From a checkpoint of a small transformer trained on Wikipedia: 4 heads of 96.
Each number is 500 + 50 x the weight over the matrix's rms, rounded and kept within 0 to 999. Layers, rows and columns count from 0. Numbers have three digits each.

# gate: layer 5 MLP gate, 1024x384, rms 0.0874, rows 272-306, columns 256-383
# up: layer 5 MLP up, 1024x384, rms 0.0929, rows 272-306, columns 256-383
# down: layer 5 MLP down (transposed), 1024x384, rms 0.0902, rows 272-306, columns 256-383
gate272:571495511478401484585544621521592481543451514509441493471477497547495511463524583602500468466431465514485459522448508537401582604590405478478506484459620596501568493453391434531402454569528599452453450586493369534493525429488495496529543568427532448446417374410469493482590471512505496509487541553492536511473418499480510487431479452519533497534402544569410524473523522346499516539422
up272:545478472446591559466476468552500519519470458464428545474516537494439572408471432470499469386516500497539518517438556464636491548500500485488525560542431436523483530501530574475526572503492500516474563477469504485495457575506503473454469503512469515490585517508423466516544485505393449541529468629565475459532543507491460492475548469437423471454547360503502494485444426444489499535580
down272:521491498524564509484448538482631529561556502484487476441528563420484474472408522568482423456465502428482526432416503488458470519473460367552526508473468549581477470574574456400603507484490539550374444416484530541542520531518471475409489521521497530559484451582532526518396486522486539578512411533556629547590506466499541497470470475441587492524498500519488508508455504515546553419550
gate273:439500540510556417535503386535517480621543532449450542423463444541484565439381404563485536455523503510466453504484528547474434449512473536492451571478506505496425465502537478507498533480541385571553527518459468511460520470518461584462528489497470512417502566486551429535596424465499446548502534486570489485469500493476554400583492559561506547517480483552578422502453556474567487471497
up273:560534498468565614503504482412396418478460545454509525504472620474580555493488514507474493527526537478484536545606570479591396486470393515526554535461539484481497594488431617498545438492504507507508600461486478530510462415526433563451467527456517507510460509501466465564426508452533558415553397570470524512504482484539504545543563486471572444486493519475424452453479461514474492542525
down273:391525463529534420514549512488479489428505461527577517586478486475397581513506529507529423475482462467492479481527407523556545511454394539688588527506454498474473475474590554487521489512569468485553582410457487521459536546514558368565510552524451534564525498563434480513461532501392520539523493449513514525484460525527538427444455498526576541516465510511580486567518528510533574444432
gate274:533407498494580549567530562551430559487548472508508453530501456455532514534560473493440504430493518511526433581496483442477549420511586576493534545490527498462556501513483565470472461542551494476537551439489536545444452527574550479540504451499470479617470549472489434497422527527512527536462474492471531524551533499520604411543490505466586547467532536524452478527529507440511482493398
up274:464456475503522530498538516601473486448511594511506548577525551483452514432489502499517543473512548464470475499394525508514440455467493471559484509437467495484468444504434508546535439536516570547496510397552462529499427567496520521461490479450453583460561437493495559594437477524430481434424457463546595485607489467543474537447534502494451533550536517479497502497484496484446515496547
down274:449446491560426449530481418422498502545530612471461504501520471558511458547454573502529499499535540492567496492460484550473465489480459543544370532561545474505427472414488533543489444466449590479523443513590482420512449527473491477542441473507513582470576364513515422512475456552520463495505411478502488498558521510477518475503512511534446505462475498455527570453474490447481447509502
gate275:631443554544532438503650396518511563659493500546564440449437509402375511448407540411489551514475460489508433523424555471485510582475503344486446469479577371478496461430458459517579503491414570522483402356518445482526589471481426446431404411469420427512516528560468450530569478539449538553442470508453398446605482416460409344596595370471508515436539529418474499379412444555597472423471
up275:464504572513629539513479486619602583401482528452523470526533480449495495474449499538505448527507564476568476476433456500563491509477476426562514516475537505463665515452497452455559550475524616466515424467530558499433472481530405487571539494509496415524519484512529441544516553522447504490474482522428485543452552547563408543409540475455512448454485453438506427486483459445471485523418
down275:502506461546472549499448459427524491574425572392466536461525473499484482481472558449426490428563560507533474545587555583562586447594502483529511468544533478481428526567441379570627542486417493454512528493468454492492504516537451486488423488534501429462558599486452591511433458602530490467562599497451433596522499500505555504423537444489554475595470535513495439449569484517455537551511
gate276:560545456488491548634512600530451457534515512583424473482424488504553536517547494490517513522552453512509522536469493420519480538479453495482444531532575527449529582551597457495490552497537471498526498503517507479456454508494496480496523556525542426499492515436430431476560480490474526416498521512500478530402545448425489544552599570517460544473529573544503513433421427501481389422456
up276:503430454500527502561599549471522425498518450519486507445475567495455477549448486507513561484486514511539431461519386449509490520430399512364503586491459492474543524554538542556505535477527551511524489559509534443523570491456504447455566552497494457477469479419352525522405521604454552480490499611520512491487506508455442544584564536507502502523360530575550566441492391485459486500492
down276:460484594571543459523605509522497596714472468479549402522476578447538519503461505503530508524399510437517522520441493485541535430459482442574495450470597500498448477563446442368562549559455566578475569518478461409485559430456453475524515407397494487479522471426450556529455443505484463575524466510549555526467500513371591593460445516473605501468515474462457523479486468461555492515495
gate277:581492451479396564561559494510491464451555419489534486430543569512529498521484515530546457568499604414546449429407499500458537449552451457542500460459491505426484486580496459441430536525633439459488436467418551543472518504476440460569571615489584684493517512626533459451467478528474368550479546410456466493410419452516456527567429489514509523547596524590499515582502535438505522471510
up277:545583496448498552516579422497440477551404455518453470490413485474442544442609443512537572624457497527501479549484441504493552467539496435408438609510522418429466431498418447483438520536672517455427495484547438487528485542598474531561596485576514508614514572623513555601513574452444528501484457487450528538503562503564487512550532495473588492418467497630541499524513471483527492583570
down277:549500570530491494532535503507456507662422572619534499500496483495470548464416485495547517560418528546560410434511523513541494483486453524488444561533518518526526407607572506468545479507511445485478612479535546550428463608544573479442451550592458441648506463532477505523582485483497490500542496512502551514416497475585505502556565438490478492512491499564547479482491591458458599532573
gate278:524488540540469579484437457516482487411503524542610535469437565433567493495529503534482455445499470509490486527471453541475537544547418506499421505532565443464551469462516538549567549442551504592445505493528479473537526522520559523576527586472494507502474514492537449513583491468490606481550509493528555582452558484515499542527530428524531472442512491526438461488494568550520544451465
up278:474422478441466530546542461573488484543538459581526517536541442428489529407460450492576457442502605466559468485504498518570516515433535461518489443572558500530510461531470461462483490544535507494438476511503505497553546536470521436519520489571494518434553495425538490592565454476489431472464504457470533513480458517505421511528550500447507424567471516501533514493586470517510486537516
down278:493470413431461498434441465593520578317554525487434484504453454402418567453558552560482597601467487567481475529476477491481467519573514453436503477479463460478489524551511470430476578558481470514508486421422449384530481524502444410407551473551416507495501441430557505450469468531446544495450596608507503450487476495465545483543548460446526536530495541447509416443574560448564464464474
gate279:557474504506487540499489507556423509403580513569533570459467518507470481506501475535465466547445529524524500507507522553477454490487495541544541487452539483513467507466477564526485510378441625491577475443496460360516547478458407443518519509429394481515453479464470476573523558432433592488491503535497602446478528469487507492494573556506532454531491528490515444471493634511462506457454
up279:484530507528489485566508514571488520512526478583551543518539515482442483488539582426503576530505463475377521598464438533425575526432601574582508519573450532588509428507498522560477547453466524453472556466479452437590456558517454448597509476603409467445463523464514499554498449521512509529491496439513496459470450501537535452546484465487541511440584476529617531546455559410393556516483
down279:566487556543517409401458479494507530506502537460367501440521426437523494560454486487569524561407551561485493592467509540489450578495484474467438421484425488548450443462511634500566481495531511568474441415579467542587541531471397526500491499534513511520502536544539501545522378605480432507466572492530476531514482578579513408547410613561488487534526512495537458574548480547533502496515
gate280:458461492563545452526525440485474578519454466411489509429478488511434541422503475418531506517564496545550583455486425476522480506529421541479472486427474541467432474498492410447540511500515439489493566488524536531526503518445582515503533444567520463476512533514564542506472608544516481527415529552521563508478498417540481529520598531468528554506471502578505459451563511463371516495457
up280:490460499469534486582455444520469478465491508521476458503452479517527611546503504546545519460508518473452591555504554556556531533569486495553460465555521537487501416498474549554596476515506559535469515515499546454489447425563544411572464531464511466481504462523477498512475484480547549462543553448529542473375557539542496431509440461379527474569509507506555500487452494480574576521536
down280:502489558381602497455454436526522538412524507384511524496602475499473450408484513452452541463500446559504559422497472521493454480462439593471469500357414478480486530599435431440480505550652386463517515490428533494595533493494572479498549441493512440409375546569491568497416641603564465507507590540478517477429517553489464337530455423408543573452448536476510557525463476484560407478503
gate281:567451468500449518551448503446496476514486529467559392588499457462448600565552489479510531583590450442516528474506546504555455572610422536529558501586503474481584475412478332378478368436489497539511513497434585539571509460503550449496461547488540476496460542463470552543475567429507448486431549474476465504524475466503550497512498501509420480497564449522463563515523511505574424473525
up281:508462588459483496483468589540582476488496503541450503529452531473509559435505462529515502520456518475546452459523494491507453474436437590487527601511412516402519419490592430547493566442540479551505431486498442498495620437466527524501547485516454557483520556470520479441530421562502482479462512554559523490478466528517529439448464481549492431476464579476505536504504510392543505478493
down281:499471432527520385401501481591420515422473470522514534474469552602525516426538490494580527432466493487516448432492451457391498438511539515538490505414465578440490519450473565498531519533483535441472506401411490442493445500456496504474522546514465432434527516499487457464575521556525441451575563559479505620401467493513517442514490393486536514481418475507466464505437439552516476397450
gate282:525508538490525542495512456485534496547527506530566525530544509608467577492481436508487413543515476436494447469530452536433459526391456558462587491485486488519529540484512568523571537490451445525531522588477441447498500490467507496440534478547502516456458576548563410450522636539508533537475495503454524516540465467448542448514463484552501601486586553534509526450535508454535521513598
up282:507531490464500457435520479532496486568495473466492492480516517584465502551481451486506490516516493507555510493572517512486465484491529492505501489620556524480519461527511563535535566466525443416494473536507557542524529450396585456332533474434469564527478539583539448503480518512554559517491485520583557584520564519487538522538463507504532539400484468498487558580560504495450494522523
down282:548381518554539477432589548534507561624476501560483459519436469416571459487468407490451455523542518400520492500440496531493538463430462529498551471511402495534547519489581417500504515492558435474531535436452477438529497551501487463582558511547550524429540675498515541516553518488489557567486543435489495495424496503532454528510480582529566605530574568511478444498586454479557559506542
gate283:477572487486582490523573502540481547553538433412457578510590492554564392464385513459461452511482619467461478450474533535511511488543537506459526461483405395417511493538517577508541524473545490520475481473432507522507497552455577532553504500568451402537590519566490477447517495541505518535513487525412438467550490545423466569521338557580454536506476550514428537501464476511484533503518
up283:467436438548488463532550438591452508509463414541498532479420558483453527500459452472504502474503487524492538445546457497395541445438504486428458478490545530562512445502548487515434571543467506512502509501526561552506572553484516576508577542539474605569591478563410507449515476507450448485491529541496481448514499531515502510481539399548528499606492471457418479408524533465624537392437
down283:574574510434472562499497499506408573425493570510463494455478585602540464506499497488515418446495540502510505482462500510395624528529516489517487501542479440482507563523472432492494581465505524553536456541575517502460497458521439513489533487595471544463560557531521533451497486444574492483482530528435482491479498580528463562473465422494548456491594544512458518518470497485481394496476
gate284:443532573440432488460506494560502382505477562465545450485517514498509448457606497483594480508563471594565524508530431519556456524503515531492447512538507548545391452461487536500505494522519496467492571556633540518495496525457525521597489554510461506480600552497467502536432470478492489520502510488452439466478539513581565486529445481559522540540488522456496523453504491554542451585544
up284:567536467443552625530569465466499477494494439614528513477501485515538575573531466506562540478537552389464437575443474513472503445506506515452461527499473436450488572554460486480491469450444500446546556531460417538559529476508479481499484507509535540590480434486490397465484521498455487505497501458441464508555521610482447459530538491553465510612566527487439518460449580523531478452490
down284:484527492467481432526571601455471476354501457502513550472468505424461543495549479426552465495413481572559535469536477380567542456500534487437561465494482547438472561501492506525452603476476487508424435547609492472516514535510528554500477493515483502497486475440458491448507543555532507436516497559582508449554506530457510484504491430527479465514482509511490523501445541466566570496510
gate285:525539520560512589479495500507487438497411542443468540593498503552434494504506423536461501510629486480516465460478465494519459546487489415446503456446509425488514518432486432505513637568452538446585475542507433497515514532462576508503507457535609550496511492516545483542538448454489549398536460558556469512510432457499524544474439549523537402475438552453521541443502535437495522416542
up285:461536495513450504564595519445571509443499450542559471409461458538510505440466534459520465474517493556553605530534538525454455523550505541491466469443504594545493504495592535547509489478514404549544509477470523511530468533458564497578524477513504477501520506440558479470541563492446509504426553478316491514501501508488475457478534482448500559509498447597536444514577479490523529487503
down285:449477520450388411490525478421431523572471504539460445577517457460395497580502477474453524481491449452532384462419431543534347487512530569451559441543468404459517567421492545495498521496489580447538557464506516532413544544436553524542494526569555539536534549537520615517487467504464492482494518518414460418453435605491448544455597496479480461500472491486422562457482473485412515518462
gate286:542577512468459446597522530504485424459487451474526624450564557578436477515538499470522499544525502474523539513511384569465458407598541583521531557538542454391512460403521405502473429462510521502536484483427598454497556477489408435489401518488517516453442502527549470497476602488468550401543495509529603484561542500431480507598434507537501492542505504424527496489638469482419499533603
up286:454534515495413527553532446545570521614512499561450497531431532470422611531530505519538536500599450401594512475555485585540515549524572562502409550382490471444511524509646584409461472454504496474481549519490466502425507508383535516603517515553432485417652563508511530443415543523558425527490549540500510422521491566589493446500455551464602503525480445540488523447508463500519428528466
down286:586548494499472361573500435544567529458417466413453455524487637524453631452512488602426488502534487448446515540540549465475474511511436480490533503520478481539571480478499546515380530566492536454494561574534482366468522490491499461477516509508486517462426442401511524529572523483520458443461573498497477474512552534512428508444555485574449408511449489525478440419482512514538499607550
gate287:525436483478541431455454460541555456493509489470552519507504486465476476513578475478501554445486431550494525593413543509488455471499505499566546596396432525496506512520461497574544553548552458441554426395453508480503485445536473506455529476451538541585394430490525493544494545474468594409474515513523456454542500457521502498403557508493588583441563508523485504524540443517547556540507
up287:463500517512594465462543522500542550571522456552472503435440580472490571460623554628555473467546455586535570398525481516521432574532482463459433446474465423542501453443509388444513532458541537537513511546479483504552526489510524456553515519492508452470513585435504510395520465525502506576462505611572514413504580527488479544524508521568462573516487525473481484547491483532506459588518
down287:444539504497458403466461481542500456303438457559514528452518578489537497485491441412501434532591522471459487502476487451473527509509506551539500513488530424505511493469456560485557509496463603507458436497484441461448427503456566456514447531472501523498582498468523489531459479490522464401528479549557501532496427393561556518506571535427554554463538467489495516436498462508483523544537
gate288:511445413400403524493524524479525465551476553455541554479487500566483525527527563484494415556535523463623494493472399482516475431495482457532482477557497527404497528479543455525395424554485445531500500534511508414486512483398379529488538525495545517477487573529494528501383473560476548481527437496452514521449468494461531561499457592506592486454397623560511524505537456453504518500514
up288:507546456505516439537508449496514510466476564532490434530376509491549522570485433501519510554530520589499579572503529510492475558573499514536471518406525456589567511556449478446482524461502516555507420555505441479380500368469480458550435451488484425505481464484455469522533540458495469561531481479540525477489408453557368494494511426541434518488589496544532462617538514527569523554525
down288:527506382560446486416504528485512520369507558499460526540456495532543523454546519444460542610530541458531499436370542449524485520588402515515507574395446508505453457452342483550529566519485553570586467505475494436430483459479385548460508547612574502511534519524502457498490559622499479500530446521483430444389514523508463557552544440577431489475483587535532545519434439549600567523429
gate289:586531565495470385499581547549505557409471504398442510479506456462524563525480445501490569481479551474450484554452502529483413487470504413507486529538476494434474575461476520492516471484508487517462526464527484477568583554582531452512445477538459515516449476533498513471458475537474464493488586491467551426567481415516660421494418497449408648572619435533564474461486509533554473586432
up289:572548433479550589493531636351543562388480528528446485390468567591572571453490439435454544530464538504547498518375469455583484505550469440432481522415496476483464569454521460544532561476483485433479563440481477474439509519486486505460475573516569408494433500476499546543462521499519476425498497486371546554475474497449544466500494431485481514451462524432363435481482463470463448557542
down289:592488590571539497477446461441573482624406540453476506579458469570513453532484558562464527526476605433533505442533407553472562546518517502590443499490586488490434478496582489532527446500562381564465554580539491522538478493523553512593499394432523473428527525575523436580527468486404488464585479442465503552509537462478489504464645534470511582447554452514438454481455564484556628482409
gate290:490462561497488437543537483462481549531492496572444450544504431423419533547446509568575497541521570498492400466540477442462545510547490521500515507477474518461487528489530576496542561588501434511445446425516512528532398471561478516575578464490415515492497501512510475526489473579505546559446503548509484464493530505491485554467454486476497553463485648548329470612523434496600412497463
up290:511511518476481458456509540488513532528497460434468450469567466374476536468570513628420577574517522526557497480506548446515508446449552498576398535469536584562446505413518516533516572545475518542472526476459494518504452511505413533506452470526422544536467526520539486549502554584464467539468665477451482435464485445556538424545489446491479485557521502535461511505438477486519498525581
down290:511541567461547504476518561566464471417476422465489477457504449386484463505534481550496517544492496466494491523543485484514562512516529526541497477480481471455509500556496459533503467494550520494382533429383529462422461516518426493593536521382438518510440474477440544504444611508443458624523484535463527483484484457460354460471499498470510567502519420532520496477620497508537491563447
gate291:504459570475497457604537542533564488569497484528513435390548442469487474525500462452575469563555578509543455439546549433576552505510471479439461565435515494459545453417511544511481580518460488433525532521469511544529628478470413537515478520470542509525403479475502504496456542471437527498542479478462548526447455448536439486537471526516518513553542499519452521550430423469489501444479
up291:476474467607426504353463468492559561377470475451551573586411521557475490557514531439503544478467560487481505448486487539431494451508494527530519496542526461532497555484497424456545498508496552543561526531554464562427470574417527538522501526555572488431547449588526526524418508496544382552497486506571515481475407521521514520495544516561506512523384547490589555427543624549578420487441
down291:492538536585510511425407538540472450356543507458503543535456518505472509464516483465503526553479500477457496478507508448525513501548488477474466509452427546474524457445506494525492452511488422535479459450559534407526513517457447528516478453439460476569488571530487420532484470498483522477491453545405457465557425451596496422522466542500477505489426493442481512567493531561581487509551
gate292:496486599565488574502620559528598466600551558555499436464512380406518477540553481488505467568573533520460525579598466472424505612393502463563429450554538371430468509517492373459503510525608489502528498504538475406550532431475411529438548512559499503519533481589589456553514414421486417456394426581578454500517532511569504548473544424532453541464487453509494466400502422452547427472450
up292:565571471454459416526292458400521544586476591337566529522480543550486432611553441491493452466541560392440571477470428537562540448492518564517513614460534468398530491622540652551434575517436494472494496467492429503529545506525589481463499466422504543576492509469478514471576486587439510397499479454548591549463500540370441362515503559425535512442504496603385607531546549430518564503445
down292:543385530530444617433588441522584498476526572536478411501482471470505500505502483506553483520519476549530482592549487532424468567501542488527490504573471364509487498459490516506563496534580428513487417443538474398561498509516457544518551510573466544472487545562533400486520449481519450596464438499496410521450550438660479585484471472576467486547423406440548466423524466465535424457497
gate293:465581490509515448434581565426444433534382451487438404405426514547606478392418527509509564538404519443446672540420545495420497484450516516423526497496519558497402545570502391493529521532519501559458401445510573419467540432413388535489468462541569462547452500511510466599539496479422444480541503510419523349439540482425559547584443527428471474413565628564573496550556482531559491512530
up293:475533522474489586517563525453549524557494489629534409467428436503611607478470507533488395579591482453465529652386523540474574462435542514552497496514539520445419622446495347434577497540599491526536499446487489439489592476443578560522397526504510473520457479418498521612602509499531485397481484416432590358540537437416504616504401451527523562476576521591490482514553508555524498521590
down293:485551425527463594498518500520526565534404484576570379500434504564534497495480538508439505512529484498481592521546512508473571461524530549429506467503560561504492522562532483495595514531501520436453483511552462444500500481493487494565474476552470417501506623528398566535573494441493486529459532451410482457524495451351545577463520497552482525482442520461475587445546608631629544479505
gate294:560446646533507460581511466574633555499371452374484447502537447454574469534447470502480492540570412558513485466490398514590458445499489606535437537537511456501472455422467559484475525466473435531543516447487502441460445518456590547474541513555498439425442480560620480608456489553513565419533394523463590469427459471527490567441553513459482552486524458474568464503450440494545569599458
up294:466499427577486553397574485475435443450553450553479573490525467419436456440422499443467513501450506471461607487481532518518526611516543436530503456504418568503514450487544509469549446487446463448511471541516474453541515483512465524450538393502532454493602545467560546498524512449443475569520566477520388429546577552478435526508494522510476469531601537575476493544487495453461440560582
down294:532545529428459440481517402527509511627429474551521509535424431424535524495569542526631465517467531576496470475441478464497440541526528512460418500558502475471561520438508527499485440499416504521518521456491577463545508523490584499497524579536496539551444408583494504516509584574441460480450462490536530545520502564550443508448418517406511466475510451546571540412503489515463449484437
gate295:556537487565482583510452508478463500517483436528583491560471455424507469489500545494515490505523512525562500507529506448388370527551518621459538420556457416483425466544507449449466509520499480488527449483546460437507431449549493528560468405477490489481432442544529539483455442399561532407483497462445505460508569445539565490498503561554499491519487536457538481450515524479508475447529
up295:374442457502451502486446531408543545578506489523550506441513512422514399464393479572493479618454458554522646441505529539489409593546516554473495468585519586407464499580480553475536412470564500472488641377535531494596488525494501525478513579519524593513487506444529488547490411459415546525604460513539492487472462484534480499627559602490483508504514503523610504546586420442452539405441
down295:539458485507527383509474432554420542351469483574494578527473507511573474561531415532535537464524566428548420468363439510438481487567485583523581492453530512524483486483522465481492481473467502524479494530562490596434337457469576540522518470562509444502436480534504506557644485529508492497576449515377416460540459554567503517432553495406536466470500471499518565496490498529533437515500
gate296:535621499489510511554542516570542449494546553474497563468477570489557448511443531468541461501500482407520477487545449499466430483556546467534554554661519534412488539524536485565475484510479452501439531499503454498437536535442509557451509471467537482487478433419435472511509543514466506484504510451496445543528573442471539541488520420526450578457566389555495526430587504491499542573535
up296:446549540598489448512562557474423508608513456532510587388522555546504508476444537535472579524560529516443561554434544566498467536643501448468532526560460546546512346533466453509503424512605432520521546455452484534494454466523425504547501433559447394491548556509432467410599456387581490450581456505473470482492525523504464460482467589420549517570447468444530426464626497537490514544468
down296:477571498459438459424563450414464486557384476554594467532488491471543479417487516446498532418477518442375356508471437522423415542397516561575503488525377403398535550468576550526492443465485514493467526485493463470357461424548542463489521494511544539444465552503530533489495515570534456463438593488577481489546538557546547463498489533501406534514475512472451567469419450478537480500511
gate297:459343512562477465502434515525490444431479510442520433509435501491486524559471584527501504501510542509468399462457394551566480495450482526539468546493602446516459505463455480504605438393453440555520546464457572423503391458466548415429583470439535505527530405459544566472469462605558483495543459533467503488472519426598486539553532460541539581508545440402540479537507506448510531455522
up297:503455517554519550466627574450521466530398469519557397412446490434468496603557508573553577527542486486551463399485579498570527529559575536476453445430552461570549578488516486442488460540533459553474438531504402476512530449515541498449470398512501524579504561432636533384506515542528527513477553495549434457449470552481431426608532524363495544441563563486543424468546439555496512475519
down297:404573457542509610461425452537480446532466528472489506484547489626547507559522584386536576506490529500619552445479507498483460492438458523553433411480473437514498523546463541374468503475521516455427515487518517526461386554444559548586439520530535471546503514497471496414505423492418559422523540487523367539554461515612426513472518509510438491496603565479443506447491553511524653550496
gate298:517478479496491500542452466552408471475540506528487543530487546509486469501480543572516434441444475495537570512606467544431524476505554434514503497485510463594527488545520538459488571512539528430515520437574470547547533421539471479580496599575537365479580515534551531476527516464490462496561514492463428501475563502493506515552415494523519619529455438458523515546514450461500538505487
up298:514574484496512516492477619512510567507483455527507414467502553586532473516468559491473583518463505408551432509539560427495437504514565561578451496575532515411557495445474465492514533465436492559443531547458489456572505518479522403459523479440441508428490506600481490450568407440469502529485534440498533551497499523453486458613528557445507613429450512580474496444521518501554530451492
down298:527477518459504459396482522497524470439505474492459454423534438491488477484502433514498353504484552428482562470566412523541514499531451498563545484565410520474532493471400481524534502566527499475466505522487511546554511475481464527533462541516504494533518477524560545554537498480467458448559487543440513543482516505536409496567485528513506565432406464502558428460489522497418484464498
gate299:518526565494477501584398508410448489548528527521509471468535363481550461458576487532582613509511529586610438541393529572410557511465446587497499482501493556445474483549533482541499490529493586462490449464428552433539570506547436477478526543515549489576560416526476514523471536475494522552555493552430550437450401493408501516488500495466538502444429517525545497518498416463529537471492
up299:419559573512477549511564577533529494573569486507504608489509556476458574515545486428491502549545580483434574563536409517479506408466551418443423478499539583507391531442539441438443472493465457504501453632573597521482550581446481527624591375467523565519490529536438493508465524500536437445552449498485596454478479558417511450475488457606464557457496515501515527445488446559529607373401
down299:602528566436487456525427525367590533593387463503601534451530498561549520508573507443451523464529572475468565533524443471517511432559436448450547489441507572534488532494640520562569667543419618455402572510562591565502413573504543492495509479387505469495426485498440437522473452497500507453534534459501479382496485569462467499476560547486516419481595536516497566438518452560523499437410
gate300:506473498537510497510512452547451528448419478499579494449541608501539523535439549473386520587489463560438564539529415552531480470342539431526502498522566406414496497473509485514532528438474594469506500546506463581402504517492491439461465474519508430467476467452452519541492564462526601406493537363555595531492600456402537575533523503439576479536440546523591445562528556543536485507559
up300:464496485443559471504462512429558533520413582589407504528459482463484553561508536443515514471505504555508478511484471528531491572427540429476538497535576497494550464466591490446487493520510502487536523448531482597560534449505517492487513473450470536543563473482439436430509535502501518519558556472510548487602449501376581459516485564460570483531503549498491504503542437566478412433513
down300:527470565495469454468468495481448482599432468580546542514506476477506629471558505588506521531515529468466467460556500469442479471525484371479506482461520577390523456438456443470447544502548563421500514505491432475551505461549513494505455444459527542445508539365481599441487615534473458593453431501478630528488500547380475500514510565512403546448483509536462512428519554503516502526509
gate301:590536460498475569446543597613511597530507568508523492458439532527456476525446420580485529607522427525429526479493609492491547454593472427499535509551509440491585536461482544357432516533471539477473521569568459480455411452556491531565501508599517464544525350565474512542524425426485543533512497544615494546516438546431492436528514456389524507533537400489460495443599519518524438450498
up301:563541491475491510547489575497507572444479601410487478523424487498569453468559520483427525575525518535523571476612396575476559547489458442516489581484617501458529418548523481575579399512551493318628398523503552448560445519505531502584507428426628491504528508472472496501463511454477504441517500553470563506495504435524445484473537526521524502554509484571516652533535478541531501554450
down301:432569488497507520625564567559455524445507542568552542406623531534441514569543474433380601587481500504492506430443446501555475499505499444433444434496458542559513455518425421496481448465489475500505446431587530520431517494460519420564520518556495524590507401454454559466529456532548477496516503591467482494498476537545509500510558540470449578476454475485464503393584408435575469501508
gate302:542429479546569505542515483575540455523509471497512542498452412560498500512429581577508608569527489474590519529515546404423433390525513522517501509436581460472494501434527525444507464487532446456546598506429529530381530479492572484467506409523512424503525407519580536465505451532545463502350435462508516540500465557545561470453506431504447513446445535495553522519531531438476492383551
up302:466448450519537509552468470576438512532551449559586516565531494512563521553491508483568481531510507544472518525508508513531478438555507500452488566463508482494646533511507525429492511470534496469504551506473484438572500452530459432504389555417528410418487509559569489497593467551563358526554582524513480586505435530520441541425508611449493432518483521495494524460499556444523478528516
down302:487531519492545468532559552550595449597519553514525541474475462430463540437479477439500492533506466498503440525397520495426517417456524523535488398539425469507495441537506481520551469488523518535541419428490503456556486462559529506565512562518431534592421563500427601517523522444563559449463554402523631503515449549484530526493524491511464402527505447481520465523501583372491461521523
gate303:441518558556499532503468501527502467561450480533579502525426456538542548441422516383511470450490515428541472441514495456448546431432582560495483509573414479499470528550502503489449551493487574557512464528505520490497514512618545519537471551460567498589483504548648550535468512480614435552434460569562484570483539500520541488502487539487474549474427574499524535433560487530530573450484
up303:429527536459480542493487508455516549614539515502504478455474459478555427437491607457515456534443449483442549517450482528637448473489409588469506569476392556497552582568463444506586511525483503467492507490473574507512561477573486504480633448503527479480443533470543386513606418475522483581560441471567408575541492504486487436535528488508524441505398505518460546455388545473416589450542
down303:492519459426507504500483419483485484571538466415472513560437595439489618467605492497544549453475562482474552491474432543456478442473438487459474492518560609518444500494421471562504487483547560532484469541432447576566502500539474555610467520520509511510527587531488577496612477457434447491431516631525451523462583519533489488416464494404534565528534466507474499535522480466524536577439
gate304:411532469516528523563492491538452498600488532533459580418494500462525407518488545549496578500394561500385478512470456419419401516487431528456471463626542478531534519523490507514492578493458571524530499522433511490494407563473521564512544437463517497503459514562487460538484548520533458533628522496483498463501562535533453494473531418505553551460502517483459508545529496509530478508479
up304:475446487471444537566459495558537514455481456468535569474499519425537534484508487544606605532498488419517426485595499513487546471482557514426562499641524517529528516383493457526375535516472417550471444562448531506583475466565447517486504552446516523548407430459440547501473465429495521565487457522445481493508624455548517490492552503538497531498461457513570467478552445518646463563542
down304:488510481521534522473485531519403495623520422511542422452497454448533378635415496494504440473477483441482465543524468514448537463445488542440458460464465514495490484520456560419478523409550459423453425531451482380554536560517568459480528521482508546561435480486603447519548524579601453473365560515552498562481484487575559462439493492484503475456519487584470470548465552511484479469540
gate305:397699552632532485487494550548450482461614556503569514459508426454647482519533538506366566504487507601487509439465485499512488554528542438337524488578501471591434422480483429601541514546515457483486460483472572458516514592576568466450502510541439486484450469424520491465542512543540390562583555474579482421563600516471447578520537493453427522559527502428477551521487473567557537530472
up305:469551495562458446438462452516475570425492430484539462444513408469564472537477562528448493582577470536572466461493474476509536454531559517575531507482448412513455488481519517484416487507520459496505564466437601564567613550535506491639525485520535444542474491440511447465494410580448438525445556477556540534433456529530423491575505537546424496574525505434468420519606469414575535496465
down305:470498473443524464556540517530509499557492577418450552484579498511410489532503586516512614552475477440547468519443575563515508478500489524548468519457445494497481523470445525535441512512574381449469501475600572478476558487512631495511545497485438484464594435392466436540514492551441457580528537498539538379521475531392423510526457506451490488497413471555499516517495512489496504440520
gate306:527433449554538565446508525503445518539522547438484558569454579545544456500436509573540493471520473493527536573486461491464500572475457500478509501567523554480591418514576552528405556516498561485412426465516442558585523461561539500466535542505541544538549472504492491492535455461387485599564477401508477598535452489486491547504513547492474539414529483415499478490487601512521510597526
up306:596559479497482489431594505479472460493585489509452480553466425521540514498418446513523538552449519482424475527584504585523484507523459578460398593562517497469418478452420437456485465425587435620454449419433537506481439486546479501494545550543474447483485534508499522444498470543612461541463613463509517527484568515504539505491438472489464580435511547400521571421514480405447619562504
down306:535449517474481504519520529486467397432489482568532491537458518549476493554465468480507467486546502422491465447470559495576568416440478543481476610521404491461470523529481525468532565509509512450505463498560453443495475534520542547492509467508458457517537602463535512422489529587530480516457580399528459508495492534535574537594480426466433453580598557495496505496428537487484531540437